config = dict(
    optimizer='soap_variant',
    lr_head=0.00694,
    seq_len=256,
    doc_mask=True,
    steps=3172,
)
Each number is 500 + 40 x the weight over the matrix's rms, rounded and kept within 0 to 999. Layers, rows and columns count from 0. Numbers have three digits each.

# up: layer 3 MLP up, 1536x384, rms 0.125, rows 787-886, columns 0-63
# down: layer 3 MLP down (transposed), 1536x384, rms 0.104, rows 787-886, columns 0-63
up787:523495510488491494534451504457429521426466421551506517457505521494489526492488433541486508495554493556520538477432524516495556495500474457513505465472495513505483473520494490454460521490495526
down787:488494453491442464464466478459532517526512539534491503524433502442513461508534471509467635479488490500426534455463519531462450494551533480423547433520575444500483528466507492568565529442476527
up788:497496490529500548435445472522527471493550560458519509509521458578523483509554441496532504508486518406524498488494471552507458442506552515471508477521450486519439493570548450525490502493535516
down788:495504555408511502446540532434513492478443457449450496487471469490479474504460505553487491533563450542535523505490487469573456528426485498474533488470489461524475422483456504512525433418447463
up789:532465527534496565503518472508536497448509449476516509437526496504513464384534535512480582451452538525583438535412522590548500522510532500359418494590526534503527499518485464540558542514503501
down789:505539526482532425408529454492521444535527485539396530452490486462508448486447515497476544524490509454598516461538500488522429509556455559506505503509441538492478517563517602460452593472476523
up790:432518496527554519469532535525488536443526461515481430474528457454484454480534489535399519551469514488474516538502509511511458508456523483487508474508478449474492475456478470506547492539454520
down790:479413524492471522490471548481501475532555572509517493453471425506493439523488546473521430516556442472496510471516504558554533515448552498541476474557396446414496457521527487453527491460616564
up791:484502559489516476487510514475481466474572498524450477575474481460523530524443490464489484541515433580462489484515495487465541509530445562526534458494589495545509638496484501510420537545481477
down791:487457454540489461539424515481470488486439491534557514473548600582610486455481515485550501471498508434508484442568503539474500622545474424502441505505422496519496527543551514513519528448461498
up792:551548467462442542496407482524458470532509510519526587486473475544488492512493528572517511537523470485507500467533518503467488539516435368500527576470479482544464496468420397505488525471486511
down792:539456493458470463499502532469421453497486541449536421495512450473519472444501526494574499437416523544496505483552543507482435461439520510476484474509523468428520484565492489536517535504464495
up793:461484477454441548472456419556464549437518497416480557449509484479515451573455429516564468556541481475459519437527488493532514474482509451425496501524471573443458468495551550519516552522507468
down793:475449421523611515498436529464495500573506483526417487559527553471506525488565487451447465520468533541522571568413527460437477534469499501504470492496489479494479473451483486491507498522478442
up794:576550556541580537517531477480542492483588510435463397504462516528480538465513481460491450561518388526486562466506473488491522522541462477446452570566449550517428443579467461544490551485453444
down794:460573547508516572553434573478474503523494522492476520476457524505487464491520464511552505464485566512502432479533542523419436489466526547538568432433508411553488447425493582471538509533610537
up795:548503546544541542522581466488523528520509449474460484444538509455500509589550461561484562518532443504536465472509511508511532501459492503548456490505567484583537487480502534463546518464511542
down795:471500466493499478418496500533486491419520431545517470518566530456472448472486474478502504579485520518501532475532548533446485501471537488420531460528501527500505453498508479540501491536486559
up796:478483521506475533451527487457499505440548429517495475545460490471521557458518541472476471541534486468574493475514421494480532524485519540441486427453562490479499494561454488455500517567539479
down796:542538490505479439516536462490514451551461539402482489533495528433464562528576484490522481519501522566523524511500463558487504554494485455512456527480502480481502454457568580443461449567488474
up797:498457503502498596525541484545489523550447501478466537505473487468544485505499469614480511484514485560467508449442532494495491561547518485539501575524491494447523418547460511530557503514596471
down797:506549422530517456558488449478495486468472497473472482543474541517455560521526531462482470522482466474453497445449519499425501470538584457514472512538497494511405498502577470540564529584489473
up798:537508541458594509552464451498569516515497511541529439478491500448458457458495467431497456528532455501576563526508480524497461499508514540455586523557515450537500474506498362557441533467507403
down798:516478514552432488442518487489505447441559477505437491487448527512465491497516494515476494418511487501496466516447459557529475542480579470489511438451442524525479541438519527419457490468477597
up799:496477526498521529524462511488520513465542529421522483440554443557483482470554487529512429564509478543477507544516524495512461542445419484542473518479481470522504568530510442529492480481475462
down799:470460506521452483463504533470478493413522497531483486593519461466507533499471501479554498498531595512544399519523508519534548528553465543484532511574444587457541390505539467431477469477522510
up800:521453503414507506521496526494493489491526507487514466474527544487586457468508550531534559498534533474526480479494501538524500550493453534455567482464493490549508554490527480519487534567555469
down800:529431459477519516494482574475516469494490524531545506491557543487467566430482523532531502423507515410502525482500484530491563511467541482553515518502470498520502473441460504497547558469471540
up801:519491504535458558545490486489518528480512515503454594513553525522474507493518512524490527495500535482601497624507495593547504507456499489514447519535427550545474511561450464487442476439536466
down801:488572464477534484488521529496511487492499444520493468450499516500521433509486516481468523552503495510535478424517545527478504527471445531566413503478556524439505540515528562547486481453502509
up802:484563538522539558486515503497482457467488486494467446432503558479578404516456529503484465528501559541508525407476437519543540472529519510535521512497522475474491444491487525499516527461559499
down802:554494450447449517506577545465550505455429565440450551443566492479408468492511510517492498500587503480567489471501523471430492499511489499557523522476491545479460552505482441486473470452496446
up803:564558510429453494501545559517503452532536423488580505512610552565495476536543507544531463542514487491500519549551566425462459530536514519587567538443440539409494496470491537521488516519466486
down803:491436454520509460539549498569485569418502485407484490451461473507531485432437503480470522428493525545526509423463485454519523551463435474418413516476484501427493497467511538513471551476586467
up804:491506494529529491516549449490485553545489545452486539507500541496531547446447555479465516458450493516531495488552500506521472489580534548543539508507534478505491501518498489516473546476517450
down804:556488514512521565539452454539611476451446511480454424508512442470459457560516467519536506550491548398437485477503542456497491494494499460494518537462435447535485532537599451465525548431445509
up805:492466599508536483466590507543547565475492548520508534531463533545467543429462487466497525541561514504509505460463473451484525521559348511490447544533477533486511537501454503498493474407514495
down805:500583449564415519496482525557549525477516488453545469492452492522529485462531443481573483477577488454595480431606486557460532489449525485492489538497554460576444479450494555451519532563476502
up806:556542475449478510542472454541478579439490583484423431546521535466491530514534552469482490514505450532519528472450609499575476450518485515564474497482485474524497481502521488537480522450564535
down806:516494426497476496418489525550546470475513465454507531467520485482550518497487456439462483546424504522450494451500486475451502526490454520496469527558564492457463552432535512427532489439476501
up807:474465454534484544480431552511545479555529479460498525446531449485509541499503469492502570562493493478495477477477481492499523504530516542486457540459534477446423520522508516474469458536511532
down807:475502465466440460505467417467495542526489543567539444535503553506445400568474478506487547482507529475478516521503491453551446467484461521553574424523439505571526449497473509490463502490576577
up808:531440477473540498538535509556500472529500388529497551482521495488416530519488485563472493545515506480543380481479573479502515449516504546480512517538542505506478442505493457446494484478470510
down808:556437602478562409539525546488433427516483533491508506524552474508448458468472490442485502434491547486464493529549445515530458577521486467468558474423507462473448513468432499536463521483474541
up809:507463490534531608436436545512495470495548473447512516490542512471503474459536436492563577488474544453450533590538489563489485474488492548431456487539482465582603598574501427466476507472515436
down809:528506470476515504520494499520482512459481468499464542527474458571523502466377545510507562519539441556529433487552470488504461535554533549446515517512533521439498468429470445510487542499616464
up810:457567498452453417481544549430485474491476514502468494477526549567510449468436517492430481513477521529503493505553490463468544514547430477546492484532491461509448463508446502507558547540458531
down810:480478542493485548491520513548460515512601463532483457522527528528510464529531482488497493448528480501564571492489479466529498499463567544447543496515443514487420562457571518465472481501545423
up811:487503501488456512512507575516488461511487539485471535468484597473555495525447462479443492492536503498566460468512488497481539487477481454506497460488479574522432500508536447467496494510557438
down811:474570531574473548562468516497524538561564488466526470515482521557517534484487501434525520447457456531475471520533557517594462570432436480455511533477504525572432563436541449520539574511504453
up812:534581464522421455557518444511473533531522451477548512476505470537473449516519498473507497529554425517495501466565421574409523510540531459480502541475542517497451420476544501452451577568539417
down812:474443560531506569416554491538502541455476568558472591467511468494498573464504573454536446565452486478469527513412539558540561512486527506552509474443474528535542503604452489495499452553463513
up813:479470512504577501519497482510452460487522489562476526529461497507539541546509487470481487477439486546469482466525520501476516509513533502588455515564503489469442524518498557458436519499503461
down813:478459561504498555473509513518571575554511502498507496431438522449515457510476517491497416554518496433550556469481486470555478492495511494500567521532468442510430543483492535516460445495534512
up814:512495471535480549455448448436455501531499441498488507464605463468465448568447513483534538508492439460470521475512488511500499496532571496529528527447471524471513531575518513507472570547492494
down814:460481450489462489505489529469451498558487559496481520511489476546476484485586482530530577459441520505557522441527516493514526602527490447407476513421534442490523479560473572451484473559538473
up815:467498503544547520491542535542471510482499454515423574562606461431529486506523477486475544447504461536473478523472533501480505521476448464467466476559531580472553569411560471513465554479504629
down815:568491469482558541566486483519537464516502510500509551514456525546537447557458505436469495521426540499532478474549471517542428423546592462487491489548472459503478509587494493461481491505480507
up816:513488501460510440507488472499446432537501485454429457498532534511546561545570504494551397504472539512540522502569458528501512457574476491450462500502512522482492516507432499601506574443482546
down816:416491526493477483554502490514477513485528435511562461466555480566523423512494509479489432472517444544569492481495491547549503563478485477445527499472509503525479517511548462462492461525497435
up817:562460510575489549492474540510467480454554462469520527498523502483456507563399515496491464552457556557494512469519563508517481422539539531473508485578489484470553481464518471541441482450477501
down817:555476517475534499462459452517486514511545546456426495520481457491453474498486487516530564493485497390482477516463508559569516479528461505586539454533504480593557479534483487496505585539431476
up818:527465592507484504541546518534573501457520503489452466530415448408487526502541544482462545522544454472489547521448479449474497609478535543483581565516505410428523549487525513493477583574589514
down818:410468435514526479479545540509498495509476514481433552450491484514411482434485492454537502447420540547393465510454471401485456481497520527471487485510532568454541492516444503467464511493540448
up819:531494483455485489481425520519491456555527446515548502486472501555531438472488496479471515486499499511519504499507491484590473535536546471516496528510446582468516492541534497432495540506514494
down819:470536490525553499440528454518506541433505480462468526512482528503522491553463545556504543503491571533500529472528463450558480525498513481428484432453477464512514527471525471480496529555558480
up820:542469524460481516449447475498486536507493504475533479485483533474472498528524483447482418483511537563399446493472529484479504519476486474548503518498521447540446468463520471525435530526484483
down820:444513518511509504499491472511495418493492446451448527497465484468468507533497513576445482484519540477481499414549443512507513483496513449455495487496509517457497517591454534512464446465556473
up821:537518390438564450436551510538424468469488448467486473455509480395485496536537530535501456511471573523495558495459511500467480512553415508493564512450481454481420548496469481515443478539530559
down821:485470570487563516481512476447467530427458432478469429514462539470495522495514548566538436444486497525601443483451535535470527446556509478548455501449425506501532485503522506540475515524528562
up822:521550530538450446564539537526488526503484485459469498466566563457503461544504417484446522463389442559572504531528478545491609562515542558507459573509485468468427444491582424565430527475507533
down822:456519427514562585446507562540453444503430551480459538507503479524509518465510482526563505461518552519491514473480484482448538469523485478408470453486479503551502537517530543497524563500456571
up823:485521533561410398504497509468470470569523505530523603467537540488462551573473507461439538485508492510515519499535432516457505534465510456482524540541478501542470524431437432446420470513487560
down823:483512500451575533470483546511488479435501515508497550507519531466459421518534479527452507507482534485546528545559517442532581448543444517473481462517498537473508448473482502508542441545510563
up824:480467486554442463506504474505569484550458513545437576491427548471475487513457488486490454498472471538526522459529472569518475511522502436443608491575430510550471525484552494488478486540513533
down824:495514551402514514425437529530452518509480458483530430551427535439501508494477558539544529444449561489479497535559462528471463509618555461528488501454484528509517478539518468480505459536554517
up825:512530530471505615544482449492547538546450481535480501463424488494557498519486453564519511482512443511493440477505516424515519553428442462580498533562517508477421479535492445453516534508475565
down825:453476535562517414435430455514502501482511530457502543518530516501506481480477510495516543524524539492516563535487494524472495514532510430461436468431495435504578507481550505505461534478480511
up826:468471520394459489448581512509505484536473410477480502436471524465542475424521479505487545470473479527560455464441529531489471533531488488490460558521450574497486486486522435429595515466518492
down826:484486487437549469515470517462465458468497519504537561517469502551534492548491532498563494518495459488558494412535440536488515574535490462527456490490526464505493512502446489508446497498509543
up827:450477545560562480579509510586453540492480493491513434491510474529494459447466497590532516516507510538530522573460416441454479539534517508476451372540473496506523500561514577443559524519470542
down827:564510480525471507460519424472493558537481488461471494481508508515465564562550501543462457471501489521598526498547482613561445469449528510494487529594425483540479484556435493544510517477556542
up828:447552469499393526465428464511436533455564473487439486510451462414434503457475486418593447461569527454537532537520498482524454464512483462422573437427557412478490494472484480456571460497516518
down828:529494499456530462556532449467500458518456503492438458438465493511485546480490518532460564569450558519550494500429448539446497512467509491515506533579491530595498482493513513478512489535505567
up829:446496500555574477393494512516430451547502510484575433495599523502478488512521547541503508527480510543472507457592492581496457557542479541402537531547530466537479473477520500456491482478481523
down829:504505562532545511435574529479541566495501540511476490535505523404498601493487480498480518446530537540505455539481518498487537480479492476573560542514503491549517560525451475417446455580447458
up830:510508514494476426455481408515471462458565502488495531508472427562512525538538478437500415485385569495540539418451448535519480502577550520467504518430556526473478414501448495482524426529508421
down830:539481465533454549421544481473578475530473457448542494437460472507494536519495454554590488456491425470436516487512531518513511473513503537454502431469428593528546451530520527460567495519529446
up831:556524526544489536530514503585498538530497546489528479469506509532453460612509468566564508548571500515464467450499463607483476434554484445519566448609462470498519446420487509566448542560470429
down831:451549516447531534487525472497469423462521414552523484556486522482485548474555528467489532492495411484481506456470579560473487531482456522451552481432527507497483526446522508468543549494422529
up832:544396473512505480508494478516524489522496544514543510462528465499526499530515472544477522445552506515494483531400457477521524476538516510536477455508513491500485507548522493544544508586487510
down832:457533462469500573541483521517538482514521476495518509541471502508564545554494499483500440551470563538516529504485504424486436539484472509514587481502451462467521439487467532497474516533543554
up833:519503573470450483516537495453440536495463476510503516492537512494461515517465444523533445524514485490489436497536481487504552540482532449444488471530540480480473493568504542462511540498505484
down833:510476432430524397538531467539550502565565460526519519485521522461474479548469594540490503495461490550525513544536467563429424513495554510537502496514481421552524535511499475518547499487473528
up834:515475552505541486496476493461533488460529457396512539469502469438476409514477473494566537529496494447514514421516419535533470494570497432547443460502587505477510578471486430522552494536499441
down834:533555524426453494531495485551450535511527491515522431503480557535521493441516426523495597532579434527386522593540528505542504508490520513451422473590565571503437542518493540451513535484502505
up835:535568460449492565432465473548556522534502453467458436514546524595481488539436466507593515522551468492528448407555492584514558525504475524413483553460467535492546522512536557484424545491440415
down835:538506477476501487531492417387605493467471502463545517424456486434467489563492533481469428437562494489446509519487519539440455532425513523469554519455494430525548445478492503538518447479505481
up836:466564562470510511442505487515469483521493459424515442532512438550506466528406504434413476476493512423437499517521493507564495514512422552468481569467517424462561555513491472505516409445561501
down836:556494497488537426534456589514432549507491482492499479564452499495482504497499650514481480446460416517484547430472523493536464545526449507501469484503405512454515548501521513476478505506583483
up837:507499562487528508464504566479517507503426515444474490468614477517500481553511484522479527527570500559526486524496486548489467440462542486512483537515456474491512526484532467518438532527502489
down837:547541512484533498476552442544484509478534570518452484472478582450495488554455446491486516452449449427522548492466571497460487506486484542511466559446524537476635445492529568471507467457460399
up838:495590526470462480489492501530481491512538449520473476494538501460486464460464532494483490435510562425566532486536553535534406462509578516510540538511502504555475443541526548495512530576481521
down838:580557486479508508460559400464473533436499510514496502538542515520520459501471445495451562503462534518465458504544527531477505449489462451484560501489508418496498528517476517542554493485426465
up839:445572475480511463575476463427535549518541459480487483554547554523438472552549480478475491494492473489510465532568540483485478544460460548498454586551458514498441450534541500455469548484530357
down839:542447535481514492485506493529522501525486479511497529440527517503515553472590486513483480513481482481515497463494493621475575491515529540441496533453527527500555447509438496521503445499435540
up840:542547590484444508467520474580464514581556446504501500547484506466431532508463470534543483493544477474486487486464492459531522546424560476476535424530510555528512445458479434442517465505447525
down840:461484539491413507462546514541469478511519525477518527541545492519553473575550508552466510527490388544513438536531501510548510491586477474512476484459497469506468555468532503532489516489477495
up841:471473482441396553498542515481532594486531451552573445492453517571541393495482453512445454468472454509437508441424545492515496533486564515443580534517539481508468512544478600442422600475524460
down841:527540523500512501575522480498545518559511512471499577388527519459545528518404536534523516475534449480478511527545529514549439453534521503474488447479454470499468548492505417504488472418583596
up842:488511458530445436538582520536505518434465506437526442486531504482468545524524512470479500508544425488449500504475463447474534516556501553516485503497539485475526460521532568483484551443506444
down842:543442535418545484485539512472543478532532506485521564478525505453434500487497536498526422497496495546445537458420526504505453531467527448456533470536504493511495507456557520524505491527477511
up843:473472508495516506489465520467534473470451487516444553447449530518516493550540458567591495471524494459470505478518498543518472551529491492424525499496555549555568483520461474533429473604491443
down843:511446512497528474539494507475482485502436496494523540540437485500536477470509572520538512451460433482517474494500500542546476491538509517490404465486542445540491425537513504465515538547571561
up844:524543540520567476491539496497496492518461489539481510467512452580540450509490468495525495520539443558575504499527507424526477514497529487537479490383493524447543429523544494489457445536538464
down844:546470508482522502435491452490458500492539436487614529512569568392574525491539547489481557480487507457496449509514541576473499519559439500409556561551492557523477470438433484458533492550427538
up845:565481532452556471575485463449549487504522535562465554513501555614556474499489459502505409495540455507490531436526486452524556579422538491472483552526462465510521503480453464488565495410567519
down845:512471490488488472534498532537461465571531562463508443512525453445520504483533545439496482521494490477487543586530481537469460437592429430490529509549455519450494443481519465459481500513498535
up846:506436550491496538523484472534469480469518503456541519427531474526447518514491467492555429555513476464491476527456463418458557497483508536486460529459474488504483530546514573486494529499545425
down846:506524486514556513475477498447510442540459492486512442516488521449508505485471534468498450478496503531499526500553503495493473472560445475503473553552569478513519524524468481528531493507447469
up847:475497554554486546531432477489478514510530467516447553457494546467523544536501492492423590464512558544500524455484555545509549514497584512460547425501449579494482583463447454539457495593500465
down847:580494463503536462451463527548498477422453558534528502465511456541502504460436488543486487553513547476486550453476513492518479485494460428480444518486552558407553520642427469501497498477499490
up848:533446466527518434597542489495489600440459534478476482499538519544476454595449521472490562495447457464437458516444486444449489508582441478501467521505425500486468513484414521488444538496569485
down848:463575495459545608432478499503565483501521506499502435471554492512480489528491542512561479436487495533541407522478496501448514456470524420459519505495549538443606469577505473502506547477540498
up849:512572508461544467494547489443507475491510484525543481510474518543460554566470485522532474503473447515517467441461507516515508534537499514476543435527521466485474471457485465516481533525527506
down849:447510487519517536516508538462529500536473541578489462507497469509536479493500549491471541523536522461500494551511511540461531461461486491483488462459540497504507538438454519464468497479485561
up850:532530461482525476517561434451476522555453476501499546493445532464506483548541514468581412473460546500509524473460479542437483508520469500592492565464452527496467490516515474513508472452499522
down850:511467483600509467477515570540487477495437462520454583540512474552513427504523493479473496459479524453459505501490444477484488429474503484439510504481531502519564464579472541518588469507489492
up851:529501467506507538512452546522483486567488533468527490496465477489512515522516590594536515558488565467559546474487507550513495540549444468527568569494533499543559462423458459464470432485530560
down851:569559507458464554547481521498425494507464557523503478422516428548479418534536524455409473471492484575526462442533531492478489525451456618544457445525503469523550517473398566504503500515506557
up852:571541512542509508453506550412400473495464421452509526455462546509508486562506509495473468516464540495507566517516489569460568508468507430443529526536526446431565515453471486520461496445533461
down852:429459527407478465497498476486517514458445548497466415510448485450439509521484552518420499443427459521517556542571460567566482538470513546565437464494427423504440440587526570506509525539539504
up853:475560567459530443520542486508503543446482444529568521510461509494526540512554503562504574473422472497653504493543512423482549540522508516488434509589474463554486497500549473510548427516489537
down853:462539490493535524431475488439473457567494443515522451536517439530527476518580439509479451508474487498397456519552531485586508495486539494506553429547499526508533487512551524455507497485498431
up854:604491560558482533507513523426471490459466461556530464476526519509496525565491527499462473487498515560548523429552556474481540482470477467502471484521459524459476452521568586449558480563506460
down854:537482518445478504499569506481491485501540486548471475495510439497478405430523486574519544508534522493448503511528537499506427516529483496480492496425475481480512520455485492447485472478519485
up855:463442522572481458494491520449510472486481590528479495479490539532536583480451456570429529489500444500514447522600444453518556503511456429494506449494487514477489496487482467483591500448532507
down855:530592464479469476517439540447475494484491446445471432478492524407542463527554491490503432507522489486560530464486508510466465581442505507435495513431478466517482527467485492473446445437477544
up856:509522571529470537523475481524499436527501541511472504473495401504507475471458458529441496492505503444552486467586517452547485508550453463581506453449446523546473501476589484454495550479576468
down856:482502476511520464456431514402545497540476499491485468445541536519523488527543572532517568496555495496487535491451448475528538568490578473495541502538556487483532530510456499537518533409564577
up857:493601481488461507514524509466546488490469496530524517474478532473480494469519506466433512529439484553470531543503452499525486522445461495487505516546503424510492521536525512501508543562532532
down857:459527507516469563529498500532544595484600500502573516501507520584462463408515508470492535456571471507527394554508436550468503524497557516489481498480464497458524537441431516478418426484478430
up858:456520483548537502542486447490552520537519483465508505495538480551474517550468447485537439538469505496553496473560530501495518519487503471537541471482507512473401536453500492457458589462494451
down858:536472500514488547432530467526466568508518517497498546461517473469532520526516459553492503511462508561534493537490535518494495504490477459485480565475412458521494439447471425470466435519525517
up859:488534546502565491478499465514478497456497450567476452525445539409557446481427481427469549494489503499472570514524528513468510476537463413497520561518477497485432474507521519547600471473528494
down859:503525463502462483442460527512550547501482488475475535562533495573478495518500450487447436463581468437506494491486526489447569527463491499520472516544412448536553495478537502546495469583467594
up860:540475519494484551491503537515461515468402502551472530490518487427523453517540546458495427545482438507562469503498496498520478430557485561555481476496535532505472489461518545474496476516446544
down860:478487568524472488434510505552511553513478442590502501478449429532450488607492480481506491482542588583463477598460478551441472543541525514476427533504520482510510510559526461484586555525526407
up861:482498458480477513513520485522528457487485521517547450564522529466497501503538497356465486492515506595472527506521524481507523424494508584516498494498480429545432509446479460545415450477484479
down861:482519572426512414460532494549549506481409542434533461531547478520482564540475506556477562510527584489534485502474517484548492529525522400448472476493528476518506502558457564514483548440407442
up862:509596507611472490506543461560503480451473539466458513501517518478453418564477573511470436552417451525491532496552533506555484527464436554474467504544526547547459508459531479474491498545455574
down862:503484484472540582520486480497510464566513536559466408502583571428491492487499453504529451523494556522530462485506462473489494480539503430511564529525506498478543489504454402495516530493517463
up863:487523495544544464540503529485478496531438432548549464519474510474467515466524501520463448591490488540521566478538494572586550536415490494500483561455447523478585496518515432465470559481504505
down863:516487504533504446498519475473430489521450589510487453554533529480471499464437458457506441538491522509563441458563456475417453506499513533523460460491560529491453573473546542488515465538509484
up864:509514558477495514481492491492443534482494528504499543529536459488490510462541566521522449529515527464481515525501543423512510488490519503499511480532504499531507509477482416478526495464530449
down864:555496545469541416505493558452423507547465567540522455434490486516534442540538440486469472554445498505431479496412503482450514511529483494427468534556516414516441531526564474510479532439538515
up865:524517455506507487610425457439528549515498473471543554527483494515533496482460496488479468547517437534448526493440459449481474495494470462526551540481453521569555551520469534499524575462475452
down865:606448488505579468476474484489483454470472555443519446485530525526492522536503527529534470519596537481485513498467500446506545484479540429478543473462522514537495542469521577540468513570484519
up866:562530466550433498464514463555459513512487592464508536452466465513534506545501546511494444571493541524513525459489496497527446512545508518458463532507536430463534484535508480549498473530490554
down866:441484485492490532478464515477487566482483538553497574530587526512528612503557536534435551417493498500493523471516456479527563505427446578613482513476476548507542542468467475408545547525427498
up867:448459470602455552503479506490505495545442441491454544542469499500464429474526485544470466475405544450469551464500440574491531537520427472511505507479529421463502534529500450458449507542457483
down867:477460582570490476470490512509518467507514521597473508498455495474512508454549546504494508473512526545440483391479502471465450457496480420470524494522522509370571488547501538457529492418520465
up868:501479526511567523523483481553465487462439445523505469525508479472486487472497445489503522505552541480528538435493504513476544544545501453538466482517482491465529500532519487451449502487540550
down868:454492526571575469517568477513470549468504447418536516505442515547595513520456548527511507440521560508505513477521512424495483447516465469533513549470449475490528413467474413476467479516504532
up869:522543557565433470525521496499466548513556468466515508432467460503535456469500469449489468513527478538512420518487522536572564473516489450494489515475475493519523529514482497455516542562516512
down869:515555497497492412404565555464486479535490438537490514531559482463469492481534468493568495465470559451583569526592431469531446533492508483550536518500509488544575579477465487506488507520499518
up870:495510510497437506456474499419516526434552538497517456556555424490507513512529510487465502542561553491496507514514503514540469523479497492527494476558492529481478497501515513477440493535512477
down870:526461478473465578512477488471514463507540472559430470541525494519502476463550476554525485539542483523486560472425562551555508497442460531467490548500421538489449482469429564526461441537454518
up871:589549523553447506458496540476472476552482439390480479515476470522478519494544515504514506524483503555480497531489467548515391534473538499439412487414492545482450547510561535492517435507568462
down871:506540460472512542503507514505522481468490560551392509505488554489492453484478431538539540500569467539503520427485394381531498506489527566444513513550465462531544487456505487494454561474522513
up872:501431562437487418480481479567514422450536534612499495464551514484453598600479457525510488473480446489489445525475552483487483445499511476499528484530422532427528423482461478450551522495492489
down872:458550527576522561594456479487490527446516497516580502492495435529485490490556467490517491515486490451530510476498518517483509517415539523496570554550494499496536558545521525547447574478485518
up873:527569473450467504574449449471453477522461489568473454516471493515446492550505469526423525464550530507484521607503480513532514475499519504484517570529478408540453489498475493509498523509480479
down873:572516483560509524442511540497453480551525515518558493505458512508511522485503493440535530531461484457469499487442525507493501541534473533482504548514481511494554459549441486478509478501558455
up874:485516537562539477406473504476525521497505534535463456525495494441510547457529508556513452464511521508483479473540442460610478493518540487469474506535438489549553482514510452507448517517537431
down874:528480490495483438469446494481489457511528531448539464495509460569454504479558512448567507455492454512474530565567535508514457551510459484470503446442505544455498492533466518488422544463489537
up875:508447503499454450483551468493612498442560483513493466452446559511439526435486428527490505471551495542529452415566549509452467482489466486486453451455526497490512533519467453490491471466462559
down875:485489488515563556535423502477449547595555476483513498568507466538546416480471527499462498525456486458547473508542470534461520491484473536557560502459475533440594502532504505483525556543522467
up876:518488421466553588530474501533500555471497485552528538478504542483525506502486551485477512455512504509525454529499519568509498498508482512480562461485563562492524525482485520512493515549445509
down876:469530516493550514457495498535490468484533479515552508500467487524491455595539357544518507485487543426577527543557455522506527588540488562555526480526484478555539504520542480509528578502492477
up877:463460519500494552532471518493425489480556549541471516453466522586526481450540479508466516585522477480509514507528430532513581471600502543499511490502507491570524536550507413476464540508528524
down877:572498539456459584497571527513535514497563440480451484514522519522479474521571542451519459496442517495541472562523527497436518519487535494471505478564475469496439450462537584460496554562461455
up878:535556456548604518559439477456481512550486535510509501471514517449497492502545522526509529534498482474510563524552465492435465487494401477510460460490462535512467520501522503461516464516471549
down878:517448488421444473514500526504563522504495495552537472611508535464477566571471469486377520536521552485521526509558509405498525443514512446502525480577507483557493395421421399453452481511525477
up879:513544504478477545483523471475513466482518516494511433538518452489479541522455490515461552450547513478524469497553504487519513535531537476455534513489464480476550453507588507554482504519482431
down879:505586463513512497523508438558464511522518409444503452503452492536508455477433503519521471499460513492476427432525561475510526425523427499489539588449501462583536522509469544476532474517544418
up880:491541537448505578487554561497564475484442479497434517509535525471559472450421583494550529501452568496455525481482443488516528497455506505489561473476550496530465466491503456482494536511506487
down880:485466555453506451511476545483469541493518511506510481539533553454509543534463436542543521454567461546476469554500529441534512488561516472539514528536555497571401550501520474486497475498474508
up881:477529584487540505470478511545492506431559524492477556485577459523447479526439566460480476542527481472502503467473500516511531534533455567509456469560560456514535484517545489552501518459456485
down881:570439454450462457522483492529428482490444538485481538486516511504494529454444470508504504445445511490471528478477511543430562450492446517516477468470447470532553503454461545510618444485509508
up882:470467464521502405506509466515446455518525584512521539470458583480559495535508513542570466541462514550481424424488540485530519495593445501501478479482576523529457572560471443624475447593502463
down882:471505494461472509525488552446458486447568503564549472514505459509498491493456491493498467409524453451518443425506521515468486507468494476501490435533429428499472496515520530463608477531522478
up883:503491529526463504502502498517483538484450468473503474506514585544537513487472497485507506533446438446474506534556494462488523508466487524471522476536529524453474467490485480466482547508455525
down883:586518484441482464477507577513471506569482539460491506471529529485511558514523556551458522580464455472484529458494485484513523561485498546475455484536489374528493588470522473479542398534477459
up884:489550495548482549468531497449450552539482490563473544534529575470570515488452467495502540548524494511521448466511494506417523481477540555536582494487469445507501531482527520523385484510469506
down884:452497500452498426441481391483562505479495514402517519541520441529474470495487486474530489428403531419468523562468512442572445497499495503485523490546495551439554450497489506499562452524501513
up885:562464486512470483502506492484466475563524452512493477499495531533508481469447535446474551488505476546589508468500540512490516490525466548464516446469475510469471511443505512494505451539489486
down885:487578529549512453534452509579544501575480442412484521492466477510493500488478550508499499436502426552510517569510523524548579516500481431512489531437484501539462515474434531512525542493436610
up886:536600512393512492408466448526544530517452454496524455490470429471564634477490494487555550514459534560534504479496501501477525509487547577458525561461556555485457444518523457502492424551543481
down886:475439554481506458539546601565554517508581527494472382536464481450492473513434453447558498532495466512528426542512448449552492516528469501499445479609453455471493489531521550528506495524482513